{"num_hidden_layers": 11, "hidden_size": 96, "num_attention_heads": 3, "num_key_value_heads": 3, "head_dim": 32, "intermediate_size": 384, "vocab_size": 618, "hidden_act": "gelu", "norm": "layernorm", "norm_place": "pre", "norm_eps": 1e-05, "positions": "rope", "rope_theta": 81600.0, "rope_fraction": 0.25, "qk_norm": false, "attn_scale": 0.177, "bias": "all", "tie_word_embeddings": false, "parallel_block": true, "init": "uniform", "init_std_qkv": 0.0976, "init_std_o": 0.0, "init_std_up": 0.0976, "init_std_down": 0.0, "optimizer": "adamw", "learning_rate": 0.00225, "beta1": 0.95, "beta2": 0.98, "weight_decay": 0.073, "lr_head": 0.00513, "max_grad_norm": 2.0, "warmup_steps": 468, "schedule": "cos", "final_lr_fraction": 0.1, "batch_tokens": 16384, "max_seq_len": 1024, "doc_mask": true, "train_tokens": 144600000, "max_steps": 8826, "dataset": "wikipedia_en"}
Each number is 500 + 25 x the weight over its row's rms, rounded and kept within 0 to 999. Layers, rows and columns count from 0. Numbers have three digits each. The size before them is the row's rms in percent of the matrix's.

# layer 6 MLP up, 384x96, rms 0.156, rows 270-383, columns 48-95
100:492451529516488487477544486504486517522532515552485522487504526519519505464484501514515514521460486516532482488515509499513463487454471507511509
103:471489479512472532497498450551531514495503559474513509478497507473532544512507536454488499474523521484516496499456493490492486521471463510472508
103:503484470486493508495478469508500493489508531539529486509445487524460531498533489485494461483482517496504470520452479508517507541481503499471506
099:522485496512490527545497480509521483495468508527552487504453479479525505458517533502487490502517521499489503518509433491469476512481483503487493
113:473519512530500496502476478533457517521488496511506489488484492468477531517520502550521479497508498527496473509506500478499418493485482509514508
103:492520463543533535523461481527524534545527491518550521502516524451510544504497499442515508495444515476491507526458492490488473504517514532510463
093:504452492540519538498523465479513493533501494460509498507505492518501450466502493540483495459517528507528477523489503529518508508508475522492480
111:476462476535449526486510501477503505496503468471492512494465476529478501483529458557459471494531508496507495474503477470493495536499486482469554
092:441494505515473515511501493473507492530542501525477523463490498521526545496524484486499504479508498495519465497478424454499466503509517461505473
113:520502494532456556502488484489532508494528504512482522499456505544487497492497453530460474486530523504550497471530497469512450515506514502506515
119:492488478523523495505522498513490541541515527503484520505498514561508484469476554485491483518501499482512470474492501501543506503476503502493481
103:505514481474503505466517435521524493508517483466509533504507523529522513516507491525551481485496507496514517474494487489540506522500536504495533
106:503476473510531501524525479553487529506482452486517504523471494492527508449519511473513503495548514533488501506453539496522470515478489540501531
084:473467546512475515511526530496521504484504461491462488524453510560515462474545476507515498473469544550552512508513507486500471483504528514532512
109:507518460548524521504514495502512506467481557521497516472487478478513502471527520499503472521505487543503487478477518465528464531478508523520495
080:490519508512498510541496486492470504505547497495478503486500544481489534516504472472559474506501486487486488498558490484563494494499471495490474
097:496443497507499488498537472469487487505524493500498512466520510498504526514496523481481483506509489466504512483479514449513486478483468534493537
102:471513508492527537524526488485496486554508508507504515490485472494518497493493503531453461484482543499515450476490483516536465534489462508528495
093:456471501513508508495464499504488537498529496458537557472491485502491475470538509540450515523512507522524447496506519540465469516529475541493521
113:497491524509484518533549486497477501485515502518512531484520533450474509497528519527486484457515530480531460492507499431517525499502495521492505
112:472492480550553516474517510548520504486511554490516515434510485501493477506514506494487486506512503498530526434492511516513482516483448531500511
094:520538490493478500493490437503461513542457482531512492479510451510507577513508457510493531469501495522493501495478496469481494499459497490500504
097:441516472504507458556497459523481518503517526500512484464504512475518566466498523507523507465510499515499476460496471506532514478482473513538503
097:490474499462504542476497437513541475498520556496528490520496490518511516471551533503472474483494499503508479494490499515501421527504510523459514
086:500434493507465523530545493520498487502549479497481524517490529459486488506490514476509509472499480454500477487487548453490507518508459508516497
101:488540501541463557520508486527499523567469510470539508560505500493542487499526494554540473469535519509537489511497499468507474501499487508491469
090:494550523496448486503521471539515497518534522499469506478457483454529506523517448504511507534515513475487495513509548516491434497464504508519496
097:471468490499517485560472452547492526551500519502507496468514480529524496498529514456538471452506502541505506509487502448518500531495473515501508
096:495529488484490488506474487538531514505513530508493478521505487464474510535512482513479456437556500496492492513480484486531494517481486555476499
083:505535539477530484525469498513476503499489517544511462514495515502482525484506524544526488493527513467493446478515504474528480523485473488434524
109:513475527493462533497529462508493502495563523544521459455482520445500511478537486529492510447442494489538479480510521500483463493510469506529486
082:507568475483504484496510501503504508512481504529485485469491511474503513486478472505586478511466500509493505498520527435504533504508462546471487
110:532474475494483523484492536489505519484506522477495507454496516494441525477502507481518490490497567504512524492447423497511507488479527524509490
096:510518443582497486495482528493553506508536475456475494520487505476499468476540507514466482516513539498495483463520489473532490501480448504489499
103:501509525486527519480468483525502513500512525521517535490525508512503541489506480513471473504522518501517515451473439474501434518520518499505539
106:509488490533473528522504480493565501482508520506512492488460505531478514468492523463543491533505514502482501498496468497483517531483532554481532
082:521486470478476518442505524472483520501533519557469520477493524490509515501520493489490443489482484508499494501464491506524544570487478531494516
107:522546467506516541535510495534498492511504524543496519510446463496504509511533503492486480471514507491517458477465491519528452521506483526437502
101:516456500515480481482454521495538530488513503460508530485440526483512540486501518540515515485504497529522486480488493472495493531482465458513503
105:455507496526503511482492497532522509468481489491518499498505512497484517505493521503468465475521500526508427521484541497507436556518440540495489
111:511461493496490520531487524533510519527520508502539485482499519526487502476519527505464442514507485481531502488521495491477470485477527471507482
109:480507493530514523471494509494515564487499500501484494531452489499491514508507528524506487523443486498524451469488513512543487552510499494515492
115:488448506515529527489545487516495489508510502552477526501474512517522542502514502511458494516513494518531509455502459489518456506467465492487509
097:447524508482484516484532479513503482516476513502516518494519553472522512504488501522527511509473508507533475501472493510522482501463503505490515
111:469483453492510523522472473536469501526526489541567473496473499461525486503532527469524519498493512501535493492451467519504430545485519527463538
105:500537502557519466515487497524491529496513527543493482498475483498505523508514449514518505515450506478484464515528493441500486511483482544469524
113:437462496516510482533501487491508520564511500528510490485465520494506456507584553481583495493511503478539490510513498496505467507457535513471492
093:481442450527484521494521472478473531497511513489485518488499494464511497471542529511490512500501515499529500457474484484480469485490545511473535
092:486512519510437534471465458475506515490462506506534524501503521475508497494502509499531475444501520505502510523461479501521505524518526554495517
073:509494490499483501482550526471522500501517494494554535489488493472521544452471516492460485433517486493539496493521462507527443513446478497475525
102:495476487531499561507520483520543502509492506532548520491482522515533496531532512477491504488494527545503506505466506505503461500494501535508523
121:465478475523543480518507503490528508482506485484492548513456504522554504481484502503501495502515555504505486456505490492518465512512503498522488
110:463476463504515514466506517503510499519488511512491519519477462450473472466516519527472524462491536521522483441524490481521460488450468528518487
103:527481491514462550493555446469520490546534513506490497453492522529506496508521505487501478475504508497489477468504522514502540496498480535461474
098:510502525527508489540491493556499483535534502521476478523464544471511509472521451460506509449524544515490506487524478490551475501516496508500471
109:500495492497476511479522473496544505489511495493499524508493529520542480465509483538517486495465501521522480507519490475490464514523477468465525
109:489487550538464499509504476527537488467511489514523521496501524503556478459486528537504507477506493559507473497489516506510487482480450474479540
100:492510460491527510503518478482471521578525508498461559469488477506529516467508521520518494489476549469512476519453512506487478486500538526473515
117:494511501525522502526526487504554524495508555491520495481490497467514512461522545486513459498487514518514481466500470482516467541506523537474548
106:491493463507502522558519501511487471495506508524506497495459549429532525501508501501486453479554554491492453501483463468508460522491497495487493
100:506499504489479521455521473478541497517522522511471540513539556524529515500511475459482476467529480496503482476489479504512475537498445508484536
083:510517463511537488468500461508500527499562536522491516502479496484541496501486551452554508514481502504519518456517472480488478566507476535504498
106:519529483552526474501489524536526495470502526543490495526467472499530469478517527513526497477509516534537509449511465495553455500496503509496522
111:505494498514484508499575493460499511512523480559469506493491515529473484514494483514497500459493529478498471500496507510500506519472487509482463
111:468500449487492514523506488517458504523515513504501540487496512501501501464547507510514480514526485475496480502488461462503475500464442500478517
102:533473453554511486450498499498495517548524505483503517512443501495529504480507534536514496496485521541537481522537477492486497516493506504478536
094:501459538505512524530548485494499498569515507520501523482508529504508521472520497547528499512514511516490473493489505516523489477475481512477519
103:535483494559509479471509471505525520498496466491489490503488514493498476425490508513495507473526521490512503466504528490522485495492495479443522
104:495489481496482488496486467526499520499479524502528500514489475460523529484505521533472485445480532534503478520494502433504493551479506523459480
111:473486479546496480514499459495475525510508495487527504518523514501521497499524526486511499502569499508515485511478491533498447471502483543497481
103:478518478519444485492500528553485540505482495498507476487501491463504484484576501489492514473558490501540432526493489504535452502489514562505511
120:478484497541494504510514490554500520488519543495477522488457514492545543487535504461498496530545488552530498501474461494500454527493511494498493
105:455515492529473497531495475543495491484460496528476508480523505483539485509533473503475477486458495510519477514493495492524464527467507505529518
102:501502509492479505493549494488481525479544507495500490472471538495482482515524516465496510511513510526505503473472477509509511529484462559503522
103:522498468547498526483522501521555495491469514535479487526505509517496483488492577498476452531512525513506484505559480489515479532522493508500534
096:488456462506486528498486473511495507476477516483525561462513520521504491504524455499502485511486488499505527472447535436496505514443505523460512
097:514489497516497504530549478508466491483528550518534515474494511485510551478499516494497481461480515498514497478505475491492504486494510477473484
116:484506501513462487496498490515537518542471505538493522530479468445519526448521466512487500459466532541520497486525515472491456526486506494493502
112:496468499492477522473533454489473523491503532499491530497493506465496506493513482498526482455503538541506500405505536525525501542506489527505503
080:506507494492533509486505557501476535495450512478493531460511527538490500503496495506511449527496479488515525496454437498485451539455477501540485
097:513502472522447490550529499494482530516498515467471509474468495434497478492504480492491488513512528480552452520529516482507495492500473536524566
095:484514521484493492539474489505493526492525502550498496438493477517497520535519508512520481453517518500493456505463509457515493501529520471483499
119:486497517548441504538574488514523518511536490483482499501470474486486516463501508513483482477486524455472489440502505502500506492518500498451523
120:484494476478488534517509527515494514508531483573528516461507511508517510474523549483489485520539487522528505454515465507497482528449498545495497
090:486507473513510478478504464525514502476499521481557519470477504523471504512524544518524487506547517495518455531493505470488453533506453499486504
099:475501511506527458503536491529506517467472532508485499471513519491445518504567487502506482503512494505501431519482519486521502522494443473468491
096:484544484527479492480538452484461522444471535570481512482533522501512531492500485507498480502505517474522467496520483473545511484515478504451444
091:495421458489494534514465511511496513495519504483527530495501511501529470484520509557505484462488486490509516448494488510526497463534503509488491
091:470545495482495523530495465531464515476541472531525496471472484504491531501530491503527499449490530506528476511524515504502466478479523499481472
095:473508468480517505499508466517559537496531511534532524503527506495530517492504510535531469469501516522550500479477449484565466507491497459468522
102:491512437523496504498503518513488517523486500527511475519498498501494530488531521506499464520540514473494505543453512453567477518469515469472515
100:537530476530495520510504460561507515505496525525539471537486471450503524480496537454495491484484500489499481524491510505503480540506488532484514
102:476525480502476504491494449524495479510533493486474504469478502511507521499499513486541465510501499551527525494521518495524461525485470521491527
111:497478460557506517505510484495536500475501510489511505500495497474495500484494496493495481531585525496495500458515519472517512492480421578437504
084:547503510516494546487507510508516533500507477483541503499494525487447451495557465529505462510505474482533489482468500477463508516492470538446495
090:548500521495481496514533452476505475512524512501533525487514533513503530456507501537510508530478488488527485446536463435515489496469498509495510
113:440477466489507521493526486527503507480500500545491495496510486479523493509506538538480497453547513559511480486479500480502444502503496525495501
110:524482505505502511525504493487492518510482522546530492460515491501462514544508497516510479515503491503514496493464501480531486519492482514438531
096:508483518573543488547512483515449500533497478489524551523508483519444503500496482501544467493517482512494477488535520465508489509502510506490495
104:484470531555479519495515497520476503487509510510499537466490477526460506463556521499523464507513518501539489501489448508520499512491523493528515
108:507433485509540468551566515473487543521515488528501547468505503511524500460506499516509501475511511499519461519496502486487486519439451550524523
094:517479470515492462477494482499544478509507546487493477504504504522497482466491497504487477484537543522473494488538540464489519506515434504420498
109:485513481502498510477452457499486498523483540528519488527477509500564487530504531507458487469483517540502496494452469466536508527470498552469499
097:502515497541469511551529519503502488501566475523474506506495525466504495490529513494475469528481506503529498485491534514512447524522448537479487
096:501526504518524486470532455521493513497519464481480531534489534481509530485502507477488520497547538451531481531523526541520500511498520564487471
104:491533500501453493503523482526508527496510523532495501523493504472527497483488483476510490482514523518516480514517526433478452504475480524483507
117:510485500504499520499508481518525534513495550523493461509457469501518492468493528473468478457566519543513459460491521499520451524496490505501481
088:513524512525553531508525495507562498467505516554477491490476452487489536482544503464508469500492480488516519503466517481481471555512509539542505
106:472497498541480484480517496508513524521515550481455513505490514517505486468521531495485487503510515504558508503522500485505504537517521539515510
108:472511487503437508502479449502523521533478508487516528512501502515553494522520474493562515492518517521524488510517506511461493492483481557507469
090:452486480515513522494501521517443502531537521471485494491509537473560483474516550513493509529459539498515510444490471509520487471513511512518478
100:502492477480474530545487462503494531493479478516499506517486495518511521504517466531516496483536533544514518517455450474497530562479463540480537
107:452486500550515503532506515535518514465501463491516521542445473531507493484505467497536511513519505513501496470503519444512506535501477510459490
086:517542510470518514465515474469503520540505527479499505494462536519436533467482511525517509454465511541466515487503454510513535522520519501469522